Weights of a small transformer language model.
Architecture: RMSNorm before each block, rotary positions, no biases in attention or MLP, tied embeddings.
Training: a variant of SOAP for these matrices, 140M tokens, 4819 steps.
Each number is 500 + 40 x the weight over its row's rms, rounded and kept within 0 to 999. Layers, rows and columns count from 0. Numbers have three digits each. The size before them is the row's rms in percent of the matrix's.

# layer 5 attention output (transposed), 128x128, rms 0.123, rows 40-95, columns 0-63
114:523424515528482490490488470530533443400488557524485537594486424476520489489512507517552525513576538493490495493458504516442520501513462520514530461525478435558491528504530472501491452484572567
107:553483501546506514513493530450517493530454456534531499498530508462514597505576538613532511565462420511510520454565446514548555561532448488497462520474495421501517561443491533463546555498502514
113:463441528436494470422488440483488517541437502514540537434478491486540493485489506581443512473545481527482476484490557459466488514553428440547492398482543531501482494477534528555566476540495496
103:485497504527500492503476464435487459508456542530514452524438501492530544460526491467546489499521475514579479500541440526543541503458482476490499467490432505489449412484563528475465488521515547
115:514495551520485443545541466443507477450424436511530474513538464442479571558520531451474513513432486461501459504485514527439452556518518514472429452515505493444581523394533524471459506555553524
112:494523470556450441583501473460479536420483483537509436499489527501515515497452503495425507534507533478506540544491486530530523533478494547517574515492452505440498506457491462473533503539523548
116:557557473438525500516441511549492515504542505529477527506533468529470584597489516570481507508553512499510531551497441587491506555526445449533467516599484446497536507504474454450440476517480488
109:487534457513528449510447462432548457537535533563505499489448445489527524458482509478495469513576384529477539468507470478481465500541456482494535494483467517492466418510588461402458455510479509
113:469589440495506529486457521490540480489482465518486493521545510488479547573520554581471548565452582482492491513432432514452509468500444521534423561562536444505439633467490521503552462516445536
109:478558542459518529501488509516541531542544404475515530553454461493523503526443565521474473474482509540476517534479465568560515493504430487481435570479535464498555563402512444493497468445467490
118:474417456500495496476435514549442538486483471482554469533567512474451481552498470506525520541465460504480451477540442556518448525558431494483549497510428496531547484569529494525467508470544479
103:496542555479472504442421528508475535516548471541467446552545566453534511539508491443445497492487518567484540566511455478472477498504416507481497475532512513448475514541525575468502519551546486
094:441483538558502483536499522508426583505486512545469531445473463480513498458494469595472486495578470507442550493540543566487504467543514529558535475524486561439543445476485481518459548523501503
124:559558484455435487477516456534519535468461533579489494539532468490502448543476590500491510525464548436569460478498534470479507432506540512513543549503489505513411415508462435471449476533467464
097:383588529541511454498532551498532590544468483488512541467526532498478469469523508447427457506484517508445442494471518506583450506451588488532543481610612516494461481483537501535538455452513443
101:534481477508500467507522531477558476463479514463503512507459475540421482507548474503555498473561421504469438442519590504536460507523525548527523565474488484517467549463457508472467440546521412
119:534457461539566492510504471486521596500479516497482513579522502488535475474483482483551523513494503506527546464525489528457425538514522457532525443505567473464564465524523480524546520536490482
102:497459509431422585504517557489504525539539504503543489523529521544402550501492543537512508538518404472492452514459526566500452475528448519476381525482487470479527576526481443586541482486403517
108:487507489521518517463499517477346478542516492526493581523485542520514612485516488465428517498557485517518469513497529511478433449477559460506510480534511455519502529521445466540488552520516422
123:457527529560397510603515473420470528555450475497495481592465511499512475543443501546508509509490463522553518470516455512567509503536478434488529487439481551567467503574507446481504543464440493
101:482485480522513538532530468533494477550514568512513563536463495491462473477482530548442446473475583482455443519554503512506519466511474497483492458469488498433496581514505585516555535434510489
105:516552464493506468480479476496530462532448494543581578520404539518555440481501473489427391542522499527543470438505477523513505497491516558443486477415532541557526540557500466523447423573460518
095:468470495484510540554544482484522464479468518493521488520471511545467528514478468491539488500527468484489473440525556428540429495532524455504459510399574580526429504434567457460490454561562627
108:493480496542446500503519489494568470574513505448449517507549489517501516531506479525503439498486485479479612524476398535513516477537405486513446473419466473483505525497541488504520467485414454
090:515573583563429472432533490533481498536528441577497481470467529484545608548572492451449503409466530514513536515518464525538461565548540479490540524471564522454495554519481474554553504460495470
098:513495440465559451446499486570447493453450484469508453465506501416481503464432466570526445481503499502450513564510515491511553515444499500498491404478509553489406555517492535515466480515533467
094:591407488527544448496476547510491512464562516524524566509505482547479471530525526520409496572410541474447460514488563519545490487481489589459512499500575529539535535474479503446445456495491494
096:477548496553478452476483585417592479428556470393489453556462504413589485460547542480550516512509545462431488514515443504501496504522453485439494519546538453484466484498537518443545509527550497
101:474555537562443574488505557516475428571479508448549592465501535467528499581480445537547502551528516480471520585484500475443483533495549503482484518465550516569445532466473488443466565508516466
096:498522472538551529497514435520469541470441490487479498494500547472508563487512445517450535528491453548503429543498466515445544485533529540533573501521473508562518525481549423515439471551435522
087:521461531445512521481531475492443555482458546552523467511503577550519503512538510538480452532472486556512531480505576543476535575443510485435527481450451476505423424466573559579458495540491504
097:494489485584447469572565520492502489529579549535456479514520556467519525537499523511505412497499529521446531469462533514552498532426453472496471507521431434474552478535463484512459473446417562
103:484468528444525549475451526519514528488482509501440498522482524574493408535560577461525483411525457497527540430514437511561450487505517452489484519507456418604493469499465427484490537402491501
090:452453473467511601517463574520441480516493535534509473483483498529499452522558528531492461495493588470439514489482582454477531596515544536449483510503444511473493522518502515481519598522477559
099:508494532547512469507497509511530569584459435557540449528453443483546531518457469557521600478479496503481463554491459495524437425466556525466482521481505601475547484588484479476495599418493453
095:518564438514485535476510501525515534481526465505505492467494491482458478518523476511453489581476437470465481537498533505495483504495430495515450439508481508406405504529546566431490575505555478
094:442559467431448475472460484525496559545536443497494461497445469556497484481548498497483529466504518485507492470530492489465517486490507553548497530516448505472518445442446446556519447488463578
089:515485530465507463485434475563485521460507439427472490488483494513511517447553529438543608490476512425564512556486530519514494485513538446495493499457545476533473456538518542568515537520491565
095:564502535537465464483450547514452548462436448517456466504581445512473552555537513452469471474523473541476571427515489527504498483515475474456512381539531450490486499484492522455486529504501525
105:491507488521550486498574468457462498513489558486524480471595538563497480526494459443590542427483580479532563512492528511516488483496534486548498482409565501565475501498506554510515377422525528
097:506513482504507461504471507516400530463463516604520521543460482447532480531407505469408547506504410570500483515539485531476469474485446519561536489512461497502521460481511496587429538527464518
096:452558541498502585518551546513407518517515478531516526424439540563464540477537511554490561443541462457581513468477499504445516474540447571493521508487503520482492479531460477477448599427475528
094:541453393529550474520575487456444439545489450470483491445480473516522503458474491477491553607443523470541539521444474464502533550550507535449503534485443483481537439563505481466492563521553484
089:450552553412502464513496497512444540515505476514544461522525441454422569542421518480545453507521559502472457504475439514495512473493495553490562495464428513490491580494494525568444406488462517
092:504448508497490557446487517520527542487518488512483456539441466521528444522478539453495498520465483514543499470475556531464526507514476544551507539466390522518535477502483501556449503418490441
090:546535434513501551546455461469527544502497554419551553446500512542517507574489523541426468445458485458579485456449503566484526542605482464496516426513587452554547497505494524510493521497495531
101:499513514451513489515545481536569551500542533490520527477494444541456419521488460537577441495530361552522478433545553548457443537508461526408502509448465480476483535492509521461520544567492529
094:502486516494526489481530465565494538531441509497472516472529532548478484525506511432553480443573537510539527436486477482460390439543545494528428521474505509447485504534552478488428559492526538
091:388502523498488446444541505481525503538495468516433499527474433482535510548484477470490590516470473527511552491471490471518499496506430429406510576494521492503559435530551510510520490466538468
105:513460498484516509569484497525497499511530480522484508492468498498441555505471523568496586506538489521529561513460482521502479533519545544458540445465542561468416500489458553523461483505477513
102:478568543528517460469458421525544534548449548461491531486519551544502459550444513460539506505472477498479406575497511468476550504510478533470485493444424503432529509515515443506526481500457469
092:468545486470418457482494515499498462521574466586533456454548501536512520425519470560582523503479491478529434482505535417520492471503486550475482435477470577474493500532487529545445432503466486
095:547502471539473428503464538525426499523467558579503474511545450568513429610538548475508484492532532505483523438504503546492469468559548491483445536567525539524500516414483578464492453453514475
096:488418470516490509487533559469550479492593578448477502510525539507492413542595487461471531528482486552531498508555498458455524529436466521482464508422509566467516568556495524537438453436552574
097:560523470479560475511444449493519478569514442491450499480434443523419525500466419523525499527559521479482492559498522544455595457525477504530517483495512500540595414548526495549501399507468520
095:464544490543517483519603538489516484533460529479501556512489469503517491446602534544506410493511472474523515501496461556447475501504548496457502581515461531451531468553580533550526538461436516
# layer 5 attention value, 128x128, rms 0.0648, rows 41-95, columns 0-63
115:534524549448488516540562496448416503477478535516514536507511476493485463517430480469496555501449506524473447512507527480502488513534506461459504466557476524547458465552464469514546587438511494
122:474486456491547518451467496489548480461433423493568519440495521483442510530534442500485540523495503497490509499450526548505495484478512560432489580534523474505390468457587414494456486564449514
109:524496473548506529543460492506407523505528509515433560547522504497496547537490614499528491541556483515487498542509499534587515455486548512506524536587477493469501463464459486519469487446500499
130:469455522537478554434499554486481541554523534523523504510560461433517539439443515505542479493468550442548524515480469452535534480568439481467599506547418538523449486445507573479511505567504442
116:492518515550434568517492523516506500512474525468473504499447429515439430537551550541491480610489515518430542449541482587533421553521486397555467511460470510440490578450486488540517509556541473
121:459481473476526533445534474502556452459474497528466495456479486499466512444462444545532489552520532509456489482541515438518423479535434468495513404486504477580523431522500547553495532510459606
118:494476517548580496564491531509509483518470501468566551542451487514517496490500531542524500549583465437577449428475476558543539451494480507481467531562474455416475522516540506504554455462492533
124:474502523408563502419501524514580483494491469596479498455500485433495493492529481464548460544471452442552564518589483476482495491463505405480597472496532465513546491472518471538537512523600536
124:485564484491502504465544519528473532541523494544506534561528526561400514568512510471548532519505526441448474539517483480471487497498519535539507497515594478545454542663480497507565498463522520
131:430556527547532543500538477444527497453420473438475517449495485466437535448499512531492403479463455511496393476434539449452463499536547475503461440509517509463522459521459556522465566518457460
118:571483516513492487507499542482530515517414512437589529535494496477482422431495526562420418525520556415537582470470509450470440542487504485483474472507485461520417499534603517533508514538546498
102:429452525502531487484525485536437519570532446497598471450515525495437458452537487542478476500438501474546511543454432557581569485542491468498490525522482516581483558494545478479443456502464489
132:479507473493461530473457479574494541482469554505443497443508499395482476386472462485488481479500444512529433452599509501513492472482537576513484484509498541487564531526493480501531529497571521
106:520510505472475522481548500443469481438429456552474423469486527527554488507505485558478502566461498480581459529528531516459430499455546481538503487555589546510477497429448447466484505536505456
115:482514454468474520465497516484438494497573458460457544455428507584471547484499574466472487494552509511523445487524504484555511515499484538464433471508557588480448541457504449503542534471521488
129:466497453543446438482438442451486519484538479451459569504538540526453555510506492500545486415467512414457505450507516542429517555572462521477479481555467443474469518455542550517457473513547487
111:508506541474566465525532486432541507454483437493417457434500439442543471516491482489548465486454438514477443467461514552430501513542539475488530558487462493517513516533505491486515582555465543
110:513429460526463466514458402504438468459488505575491500480500507536500489513505500536399444427493445527541549501507570522582494556511528488505526525486472520512491506515464421473475546489404496
135:552529452507423496599499465531503445461541516489429501488434532448456563450525480584450450520473521486414499512549504542499532512529506520480446551584502498459465456534479497533477486436532496
108:554509479449514467441519473556480480415537519460548456480531489484514519583424451582513492497500490516483535509497555498506475605474528451531467546530571501490435522526518419493502491503444467
110:452504542512535500516528526595510439448505535533479501499508505494467527533512488509513490491510413421413447495554489433600509504523490505461531527530495442538443490551495509474476536537536506
105:500514477504485516493550496501468553499592526507415501562531525542477477542530502451483503483521515460550422511507506519542587544518554541518556564527455527491529448462493607450506461536474557
114:531447527469523467514519567474573516471499482435538533491482465527496541451504515490572459437490510536452503505465499504512512481523534504433470504619529504526489524548510528549479430494577572
090:538511539488435533487491462507495487489527446503520491486495512554471604551470469543516532500506533472508465489487484500565512478430513509527523517496495552420522506509492508503545397433539529
092:491537500463548488505513527467529526472496502448492533478497457448497461467495547472572446483458462498420546505521456491508535562488437542512458457446499450499585547498539510506475533396432487
094:486490502539486457529539489508440528498442506456503504472533551483518523501475508496511521518533463457536516512453520466509475509495379489551437461527528482588550479504558550482469598469527524
105:575482569528504455425535484507432539516537467487454437506549477434470435498437488493495484524515549523521536509472468482501442474492533438516522492578533456453606520408490554534567506544483563
095:500435503464478509488485454416487504597451449534458511527531427473422524548507547503544560481554495513504470505495508480536515513451560456558475449497554456519409517582493577479537495529511527
091:541538479468479508543525511507512466513433527497528617391466484471500545538505537516496422501464489536476562468532479535504509526613477524543509602531454577494503572506543505470446425521510512
087:521490517518463548531489532439518505387500532478536580505491493524528475478511601526565435456508554490522524474476560473492497461467506417436494486498474410518518496578521469509458481453497472
096:505429472490549463501536482534555479463540482467512539512478545458483509492445557480517521554530519490493475490421517470547490457490578507476443547516449466411468510517528513488464556544504487
112:500433535594444560519429488526513531518527475469513573486492500443541473458534506522548480424514549421495548501448433425510457455509516544523472521489480577500528512463496497535551575501554539
095:517467508513513474507500515441476525511426446470510514475533465506522481493477518434535427459512506487486561499471410415525487514516492498435502481451567517473491502506553458396512525523475516
103:494500520487546626525459441538463506468496493503548453548526486531512457495484516535488490481421532504457492541525450479560548386489505541565482494492498531474450460524422441504491555468539544
092:483604459507556432521541478476510574473466505506524564490486477536506471429488494462482458507529492451426491539489433545540504478441530552590460478605486459473539529508568507474514436569497518
099:532507462526484561522442447556504505579521524548516486506459496541463503526489464472502552494510472519517493463490530500523535450576523489572554510481492527466474528473459498564495507568487420
093:459481535488460508527531473522420454498487497527430473432522450491564489481538454508502598510504505521551525470432429446500543413456493458482565500486469588435468491491466559465550486392491521
096:517513526564476555500457512458517501408490550487546535410485561490559454490551493574549503565472565449477502479515474456571485496527494530494468461478529511432517486474516504474537499531525510
103:497451465483419516493520413445462463614481497509485492470488538469531550572510470535537507527504485514534467442401478459510464503472436515470449475450494496513453566496517519547537479447451469
098:519545500463551541528484509501564520467572563444544534527477532519511392512504556489525544552457550447434527540514534505541474504514488529500531532478528466520545472544499494478420496537576473
095:446471531534425552563532521538498560509486454540482537501529487546508464490518478476423517502475566526468507509466468547462550459507498524530453452510532504491422546535511439447432449506582461
089:466475498452563499489503452465458508469486519517509463547496493454514534463419456498474520421426474500554466526431551522531499508529567529463506483473532614538470505535536528399470509518531494
088:503536486494459593557521467510494501508519472474492510506475634446506550524444557506495451530427502454443522457467536503508473551499559523444476505556469431529458443467557473571496469405452460
089:520490469536568522540491512560530449467562479521462517542567557528538429496471550484542454484491452520586574556447507487485564558508580467533563537550503559489522472484540490460545547513571537
100:486504511499533507564482543478550485574405552480542549481474553502474540520515480523481451467433553398504489517494465460485527527520543474462554401484533606528509491524436483470481461495441483
099:453474484470449472431450566488537476459517448461467429463503528473502453450495477417529405447475521484493490567532463515514477497518463528501495492520520527428475501501544463474491509571501491
097:561481522542484489521508498517495455509437528528494524428535483547561496490573587473492505480553551500482570501452498465516501481519492487552520483431462460485477429495543437433568508508555566
095:505489538541455504426529485543525502453493496520483413558508494519469574556443490437475540540413515510510536431468553504486486465493572490456533580474529527485482442565437462589475512506565527
103:422486501491500536568504484551521492447473516501465486515509467522530558513508519552411467516472441535473512466481505466443516457525518440438494489537537490514475492517475461517409508522532503
100:480542527542459562466405536506568508515459440458473489560504517461606440497445501487464498458490532514484503561487490483440584477445506541489551485469476547478510503507487480551478435465443469
094:503555462491448499523529501553481452471581539534537456560567570432498470502500532523501530529503413543496529492441512510532532466520549563532478526491510467499456521523494456436450504429447463
097:498495554514497527474445469460439519549502552463509522515410613506500515573524528534529523561571544516516473548489459506491478454534422534530512519504504494445568513536550514471584499519527501
096:537440499531507425542524563457452506466456507546465474500517494443489509531539427490482531480505477515492518455446550474475423514457514522493479511522489497502579556483516504483412516485540467
093:462411448410547533514558489503522517488443519477515523482541598537439592491500492504457478461430454494556551449516598432523455520559541522519505479472526458518473440526485460502499512512438519
087:517449504517452533418494463508507469483467506536501484483432486391486575441521469457529547519491509591523454502504501520487516543461647472520462503479509482538512523538548409449499509465532552
# layer 5 attention query, 128x128, rms 0.0667, rows 64-115, columns 0-63
083:462495481505424488468489400570493489444478490471549467515573539496515489482482526502478493472448525477395502448484480546467518549506475500479521520539464480452524525476431494522551517521564613
083:543523533528461461432536519527546507515461529481533550480493505452524513478423500507546479477577481497485485470492518412503442468528523547608495540508501566454431476519519523497459493548533457
080:513558600539493497429414543542529515525470530479422497482437501518564516497444462535492489506516526440502439520507516439487441446511527622492554508432459558527466527502472466523506519491509469
091:519543469498506490472414553508509462510502488442449487444354519489490497468484515496503556508554451597549477550471511458526487484530478501515494515466420459522535525496559510561431436511514438
087:488466474493530517497500533445483479468447414411489399527475555487557567435534458430421527429499481487471515542477524484485454479518466539495468467578442477480498458456484540536495635542533475
104:392506490461483510489451520473496486550444473476448450532378457453549494416501529505494478518521448565462464552440469536547507466539551440498565597488454471537498463544561532538492488499476437
089:484483526548522457451436592465487518519538501435492492533482554461462518500469543478511548481607521477441531508510490467480480539533537488508399504450480526549497535459533478533472568510519526
093:508481432490482473519430530485509492551521514482445488486516467428512493521574525587513543568489536398498481535452506477472544524467493529512520571487508573535523501481517573477480462513503512
108:511410477558494469529538507428519481485529505535511476574580520474517479527517497557474497485506511537531526465534488506514531527398501537514452562556438512498488489464513496425524574431496546
100:526491445504448566431533602516530536481465549529531463490519524476498467540522509496515507482503475513523500551438497472528450474508465552520517488456476548494480531462565602473505538532579465
096:464468525518430447547491519462503496501496406476499500612512446486522502485468516550446521539460516528432526370509546484539529495471475460433518540508493408579584487554537525488520477467505499
101:546462497570489478525486595489482548528444495606477459521475490469499477514464485535466502494496485535506531461538460550595476500532548535524482520476477452574533494467436370567547522471480483
113:479505517409516479531541501540454469504504475551495524484512466524374496537490471542419510518549501498535467519473499543520490503520541464472463527439504516555497514430555516529521487515485551
107:433493563487505518527528503467513496555468482504468449539468488509457520477488516506536520466562470508545503486541490414492560475536488515561502493492533463486530498520464436551539541427459464
103:622534451539440432423511580541509459500495467507481446483545513465427454521460465508583499488514440534472484500506481512562395477495491566511492479561481480470495477455485505476558439543534518
108:520456519562521447483476600563526533526483551478533530416466530523451512554504466485547520514552424516470421528522527490499488540517536530508532515430505537480504524405507521492499494571520500
098:501518456488436534435540456509499459488478519558485453525532478493502535475504477489519470535551483491497502504461588462443456439492524562512536498519428489590448540490522525506449503546469485
117:484520521555513528484516453497484451510469464471466524512564385467443481544478463410528562556501520496500508428501487491500581542519425524442498538577521525493549403516432506471521495468457523
106:544475453530530464458501501498465530503451456520456505476504520476514492473438484551550610500510507496505558527569477491557506485410502458455517434485547436420447450545553497470542507527545467
111:431462441480478587504505475536548546508471510515457479459509471565490465522575595454472477476526538467460486442491481491468561471497514519522524475519441451413598441487548507514512438496511501
112:536484426479504473517508518523419513469521550429553483469495465472487441494487414476546507549490542412482435512491491486473549448463497506567467528463490557516553557467432526551482517498545455
117:453506480454455462497508568460475541521478486483474461522450519493508496525504454491537522479543494502487485480529476452565566574469484466612479465550487519537597405456522480501505494600449493
097:541479462507522512474490478463518470473514428461530554512449491435536512502443568540454483474532450499491492559546475495480500510460485462418505493543543464484559433500483416529516556579484437
103:527495546460461566499483541486479476479466476532476544430452375499508517521450425482493551493465482488493537537515452481453553456503543402558518559460468476552503476563476472409501514495470498
106:574520496430520524543498541430529564484496474483529541530529527505484511482517437517509535512518448418500480467547493538549478501630494467527530513557557408583533566505517488436552435488492505
109:525527503538585434453505525440448510507511531547496431479465498461511543484544511467425448459473478515566598387471495545543496515524513509493494473509555497525583514514526628521537494510520562
112:440456448518474470504451498517449516544527477555517508551534514461458449539527546436440522474535488504460477458479497512532485499494507432416527416571521538575586435504577550533555446453478452
105:529510536484442478485456584476541464557537485463454522530530445505485480454561492498539542483470532500392479456482516485442471529468450504491465483504515481440542585516542558566565546521516476
114:540436521483521491540563537507459433510468419523503506560495508499508462493533497518552498539488506471433482471434554477557595535505482431442531504495525446484498546524472543460515509497559540
106:452575601573482492505519534508523535507474471495511627450611548495481476500464413494483479552500529567527519472528493468474546565466564491489478434502528510431490581505562454566534439572526435
101:570529518506481506492439488556516528454464519424542493389563469474483441517490531501488455463501450482498493534571515559549504516520462468532478448473489515443491551444534448511539537501476519
112:514444457536487627521453522485499482429529516445545541503529504548503532544479498477438432565517523529464453451525466525421450538489531542531510451481509424526467502513525520440539527568456425
074:465487476496507435517515474508469490520435515460453451572537438460526482536548539506546545464499401485513475391455538496468553520503555490530493507440546514486515409459568528513589516542507536
079:467481488534466462542472496435507501579542508497426480455481519529464496534470509471516537537577565500529574461523549553545509448536509529505452529465477492507469521521505499565417538524498534
075:505532521502500462518471472465491480491501475441555496464481466515578495410529480471509529478449475519451475503584498538518540504583472541552584512509481498491499501517507418547458446492532555
084:502598537553477437553475425498536513525538547445556472471499463448547543518481427475502461506568486557486512484494541576502449511543494463514505436488473421503536514520490492490474501503482563
076:557483439554566468582492513498510479542454532507477454510548477513462491471449495521514534496488453620469550382490570554539569471441459528504503445580448427468501515511530519488522480511520500
082:495508440470442505488524500427471470493478478569536459499553603488580485517507553492528534479532521481549493503569501514550422537443531522447493458469506458528456498506454529535510496476439545
098:541460456507585486476455551514515506517488455415421563480545455494528462457530460540413548485515500476447497475528478456464523494436462553398481523513536520555497483510548551488491489569514521
076:516506498535472510532456512496506489504514521504443558458520453476525503439468501481531496521508473606516541428468539503537504500476569487466476464448505442537502470538553615557460484532465475
088:447543593480463481538536472472511514539477492582488448480517480497475440505470481458558567497469517528553454405510465499562561469538494528538483508521498478413507503541587509516552505460470532
102:452548455475468489532530471440515537504483530499531519526506451502517495504437546557559385521493397538520506494539544513556466582481518464507528486546508514488519600464497505445477475556507507
102:447467450528525529465504458489489491449473518442489481497467439486466462472523506453523505483556451551528443521461506522474640548470474471465570465518463467487557508536539425573517528524479495
100:461475541507510504499533480513486577509485449525419481483494533392495519522513487488465513506482515483521530531459462558440499490511515527443516461530568509483487476507483426512495516494502536
090:568516459473514484511513526479524528445442490477512485484478548534415422594522538515468489520517439474597484476533454528568493560512380548531440513542509520479488527463545534445520576552478521
097:446485548466487576506516476545465501462547515539496571591513492512541535474504539513518569535520506538543520496490553478454550473462519518507510539470507527508459595517527488503440448522479537
104:491451511528505471500421476484524428513567510473535503543535469467476469423534477475473488537537573455465499481470498484389566523480545527406530518528517531520560531576538521571448478472508546
107:527463522473461533503381459449455487475495485450520495519513422450493485466485547542503514650459501526535472506517534508472549511581502467559477504521439506487524552530516530496499495534475491
101:463494523534501501459536494454430553508446496484461531447516460501498503479462446516528558495531517463524548473523567470453596555518482519522529501504515436556543482443457484493552489517488473
122:480519515521581494515504498493530477553395420575483439457462433526487519433511486440488527475504511517499511475498542446526564475573543535569505548505545464513519544546541533578528454538541416
099:448549435451528556500489507497474472491475515445556461511530427494461536533509478548527483559564468447437461583444547517531564563523532473448554466449522489528499520521475591523527521554501465
104:505452510445488478478470460488453520410569560514470496536535458484494536466514470456488450467483510526456515488497559515558483453417559547474524459412480474466502518475476534568501542504480516
# layer 5 attention key, 128x128, rms 0.0722, rows 64-114, columns 0-63
080:459476492489520517592492527446450488484468461540595520529529466514458534466508439520510518531453507552540476439502502469425518498498548426495522456538519588566489485523522514592465518537476528
081:515513452523514577565532459562464532466515502536535438546528458514459437496546508556492556525542520471445486546511472492526530466505530540497506484437509414529563464483446555558540534523550437
084:551485467506546479458482524508491455479500499478509430546509464466424445441448552473533555459472466513495526502565492521505491409533568511507522488496520501544486490529460507549535487529499455
081:509433474443493525474476511509521482537486438484453399623446486474560487514531542543524437516477510474512438542537482477535473500495454491524540578492458396460516417451497442538532540485476490
089:496529527489531466476592452564479439490514523421573484465474476574454449540505546450511562517506409478498559513493527537530479500534560489462486532525505490544509430456513491465500401532491452
095:473478420529556468460481548534512467508487492455505531521458503453477428481492534461474603481504470482478478498494442513528515558539564514503472544497488526507523482441455422494560509474560477
100:552434397449543499552452525532521408509471432526465431602369497476562493493489513545484450488458547500530488534552527425444531403462540457494494511532501531545459370478512475536507482473492469
090:576449436512441535423528486489499511470456529468524547452472516544418438475502495510495483540497485501575550522546458477491482507528493545530516572533522475492449445476514424416510494493563503
097:512510466470511446463435530492502472577486511460443510452505441536492487469444445434521486472549462460509492543459508483474474455553426476546551521476549504581486509496485485535473478542550480
092:500507489430439492451511559508537497516583539518469428546450545424594453483490490419480501462476443484467489549498469521481414449504498457538469488510501423524471463475466495502460366473510472
097:421534537415484575535465520526500581437508433489540511439468465517437543472531500439451491521462525555489502455453492497541510526512528539514441504511426517452557522502412508558508538566509499
112:465485442489492482482500538475477505521569457540468437520509515530458526453449574481624457492557464491448504547519503506491529458519542466500542499537475398567449462492458475590517533480484532
108:521565605502497495489584489411504574451470485473477545539511503540483475535508569475565490474485465449522500456519468460485580539460525562484543481474532445432501560480451455490542540526554541
105:476533586564478509474474503500447588530491430498486476491493509475471459524448473471473521508474489518526590427438492560555507550447509546514506587502473474551567522489455451416542515503475511
122:481476401475482499510489449504554497529583475509561502518472531489511465476512530466469461536460473487470462585472459562495444417484506495485439452505450499541442491511514545543428516461540540
090:500488478531493433533484550485475463483571478508448491528433455459512501558423477510594587548486528575537539525448473499508496524477492510504516550484475582459464456476445549479459515458479542
139:430485625496485455509510488459533523477445493463513486474573481475479492504471450483491537516565613517479531441452564566491539587513519590472508471507519465495523581503466552447479507489485481
096:440493478543506415504491529439456494484591522511515567543477520446551438518511508450484521499472525485515480415501486500482519538497544538484572552515548461510449521425494497501458482426543422
096:490469521533476480513459538543568489477523516452454464499475543428434541514450524542493481445595469494477497457553498466477502559516516495482554482507464566525580439478413479512466463454410562
112:539501454440515481465491514455499434517475528513511450498517551463510485488452481483529495540525468514446491553469468471534475433520539442527517558533479474485423560489551478530497521456533507
108:549457509553440495447435534511560460448522484512491569549486485473523448482573517530463486542552456553535497540537526537498509432469473500498483493525515497570474520477540498453473546525574463
106:514506519476464480520453489517457491502452563533479503545528485528495402527500517494522451463515487575463500485522420528511459438492511439480435470459410554484490495461456495485513523434535556
096:429525547477500541504530486532495466538513507446545567529496507503446522506505568537496493459522513527405478487497467484519532583434521474514458437483497452502500551533448506510509506569502527
094:483519501550450451418546499565506494486484539476549563507451553502441477481552547461512501456479507489532447443442510446511486543483488428488472493444516516517495569473484552427511565479503465
092:541562527529506442532516490519500466424476467537501472413405486540536488582479532469460482484525582499423495448531556523512516490502465468531512486503488444467486451478528457481536537537527526
105:474471479448491516468522505506566484522536456456486529497485550516573461496470495517517426567486453509512521540526544424478480452519511496574483509547443495476461484444493466497469530462523554
104:462454541487506476522514416514459506520536488552447525505502428592510577506480553516569504515509542426515526437496550487498449454449470497438562470442522507494484501507374517510440503504477498
105:520533491505483505481531413466524481557501508501517484489494523468485443551475438479523507533557527478574473538464523494524517448470428543432503535551540504489538523387490494500548402496524474
102:471537474463504457465469459557519477456488476484573451477427461499436537483478459545455473415505475455486501459605490544472562522536590540544539480572506481524498527410507487516513559484538483
111:502475545522499477431489479484525479490446571522506467536415519466504449510515522493490441549456500444570473557558463489475432477530442481426472547504487525536537440476526438551467461428438551
107:495519564497532438565501519565460530484494456510513544505558540484437563505456439487518544539489554547462494416477500479512549519401518494468571527487531458513544482530485507503450508492512466
104:580545507509501414534536564544546442476436486447448468491457477459483517479539434482478477496528504454508542482482483472504445572516479553555550580513468484489501383520504505496493469534507481
071:594489492560581504586488502474532472447520485483438515505490500444515540524511494457482575472451511583508496548530502505487497452507507446487530551480461525415496529490488427480512509490500558
070:455546537505492513538538519519474476479560503481514513545497470502552463505574530522571491494408560481489474458491551499530468529553513557544476545494443466445524498503520541484570458377541508
075:564514479488495503522466477580552501482521472548476488510511556499498527522499499487506503545507507599485509563563468478537501474515544459532509543447560457398465504435495464508559475404505550
076:504459496534528516449532534467427536527520451562421529522498485520429461594490493591487541535480519467529497495508500532529515503480466483453511524485492556525475505511489548437562469532456449
072:520484529467447442518555403508451442498500526536559500505505489448495501482504517548515423536438460493505454491456517526484532535422477484547416543458506557451470483489497510515507524486547492
076:444437512478479490511490499502434472575518485450555515511482415543402487563461508535524493537503518434496543507466512542441628500465509524502475517481446538498530488496488525492494510598510449
071:537508517511477434505563535514506466495563566513530503476475524511530545567488494497468508504497457535456467557499463484579468480493488456582519449514486560512445512506445451488534472468492532
084:531443480478475500479542517524477447531503480474530531448561460513481514494520435493466506499539487432553488416428462504480584548473445498495505465481509501561541522538508465514515504535439489
090:519451468561471506502542499469543504524462472534503457454485451480430473509514454474460516529466516441501467378449506489463537545526472559488475555486474472531500531530479503546531511439516465
088:474525557498480490569510465582537486540584456529538494489503488474443525566530487505524480445481502527464481513472534561521538461459451499573448435473501620430509531488492542497531508524438481
105:541535522555496549559431516500491524554455498513490537523512462472569438470518484515486494500432506459512544446498438457481529490458517499578508478453523516458524482511459491508517425519483480
087:534507438521500396490511536465567513490535513512460534427420538498524507467491551491483556524475474495512508534510485578531555522563526440487493495522451462526528510547557483490532411477543466
090:486517594449472522524512485471481528534517525537495549550487482537524486476504482453566421523497522460508536374484505507454519511485512477543442414510465488483516422465492503475489541533522490
103:618545583521412497483540487486514465424422497537527574507567465474459493522453500559547493545565449477537511479475484468507532567431547502478484517507504525461506517508520410422473487517478516
108:416571559478513536542511462488473503544454491521570473443515486469413513517503488526463513494594585530548520487487557459541524554484564512561539563519549456517489490511529522542555533540504516
090:412476492560594495509512532472467502493468450497527525434550532491442517502507488420531475390538469472531491484495527527457512599467533537483453504512553472495511515475425491479462498494545650
119:480565572540472511491516488435451558525442510504499514447458469529533473534492433572490513492482519567531543362512547474482551527554488569497522513485504481530505518521458452521533499496509477
101:496420463548514545501472492562523490500560486466538465408503497585511419427470530558446512496499538496404436463502460513458510418535499532482520535505381507495545527503509486470558488431534512
089:456472539544517497538567516576455542454524567530460528508467514490518488579541495533512444509510554481513530534465425533467594509467447425548513539491507535396559487478584453497483492538507531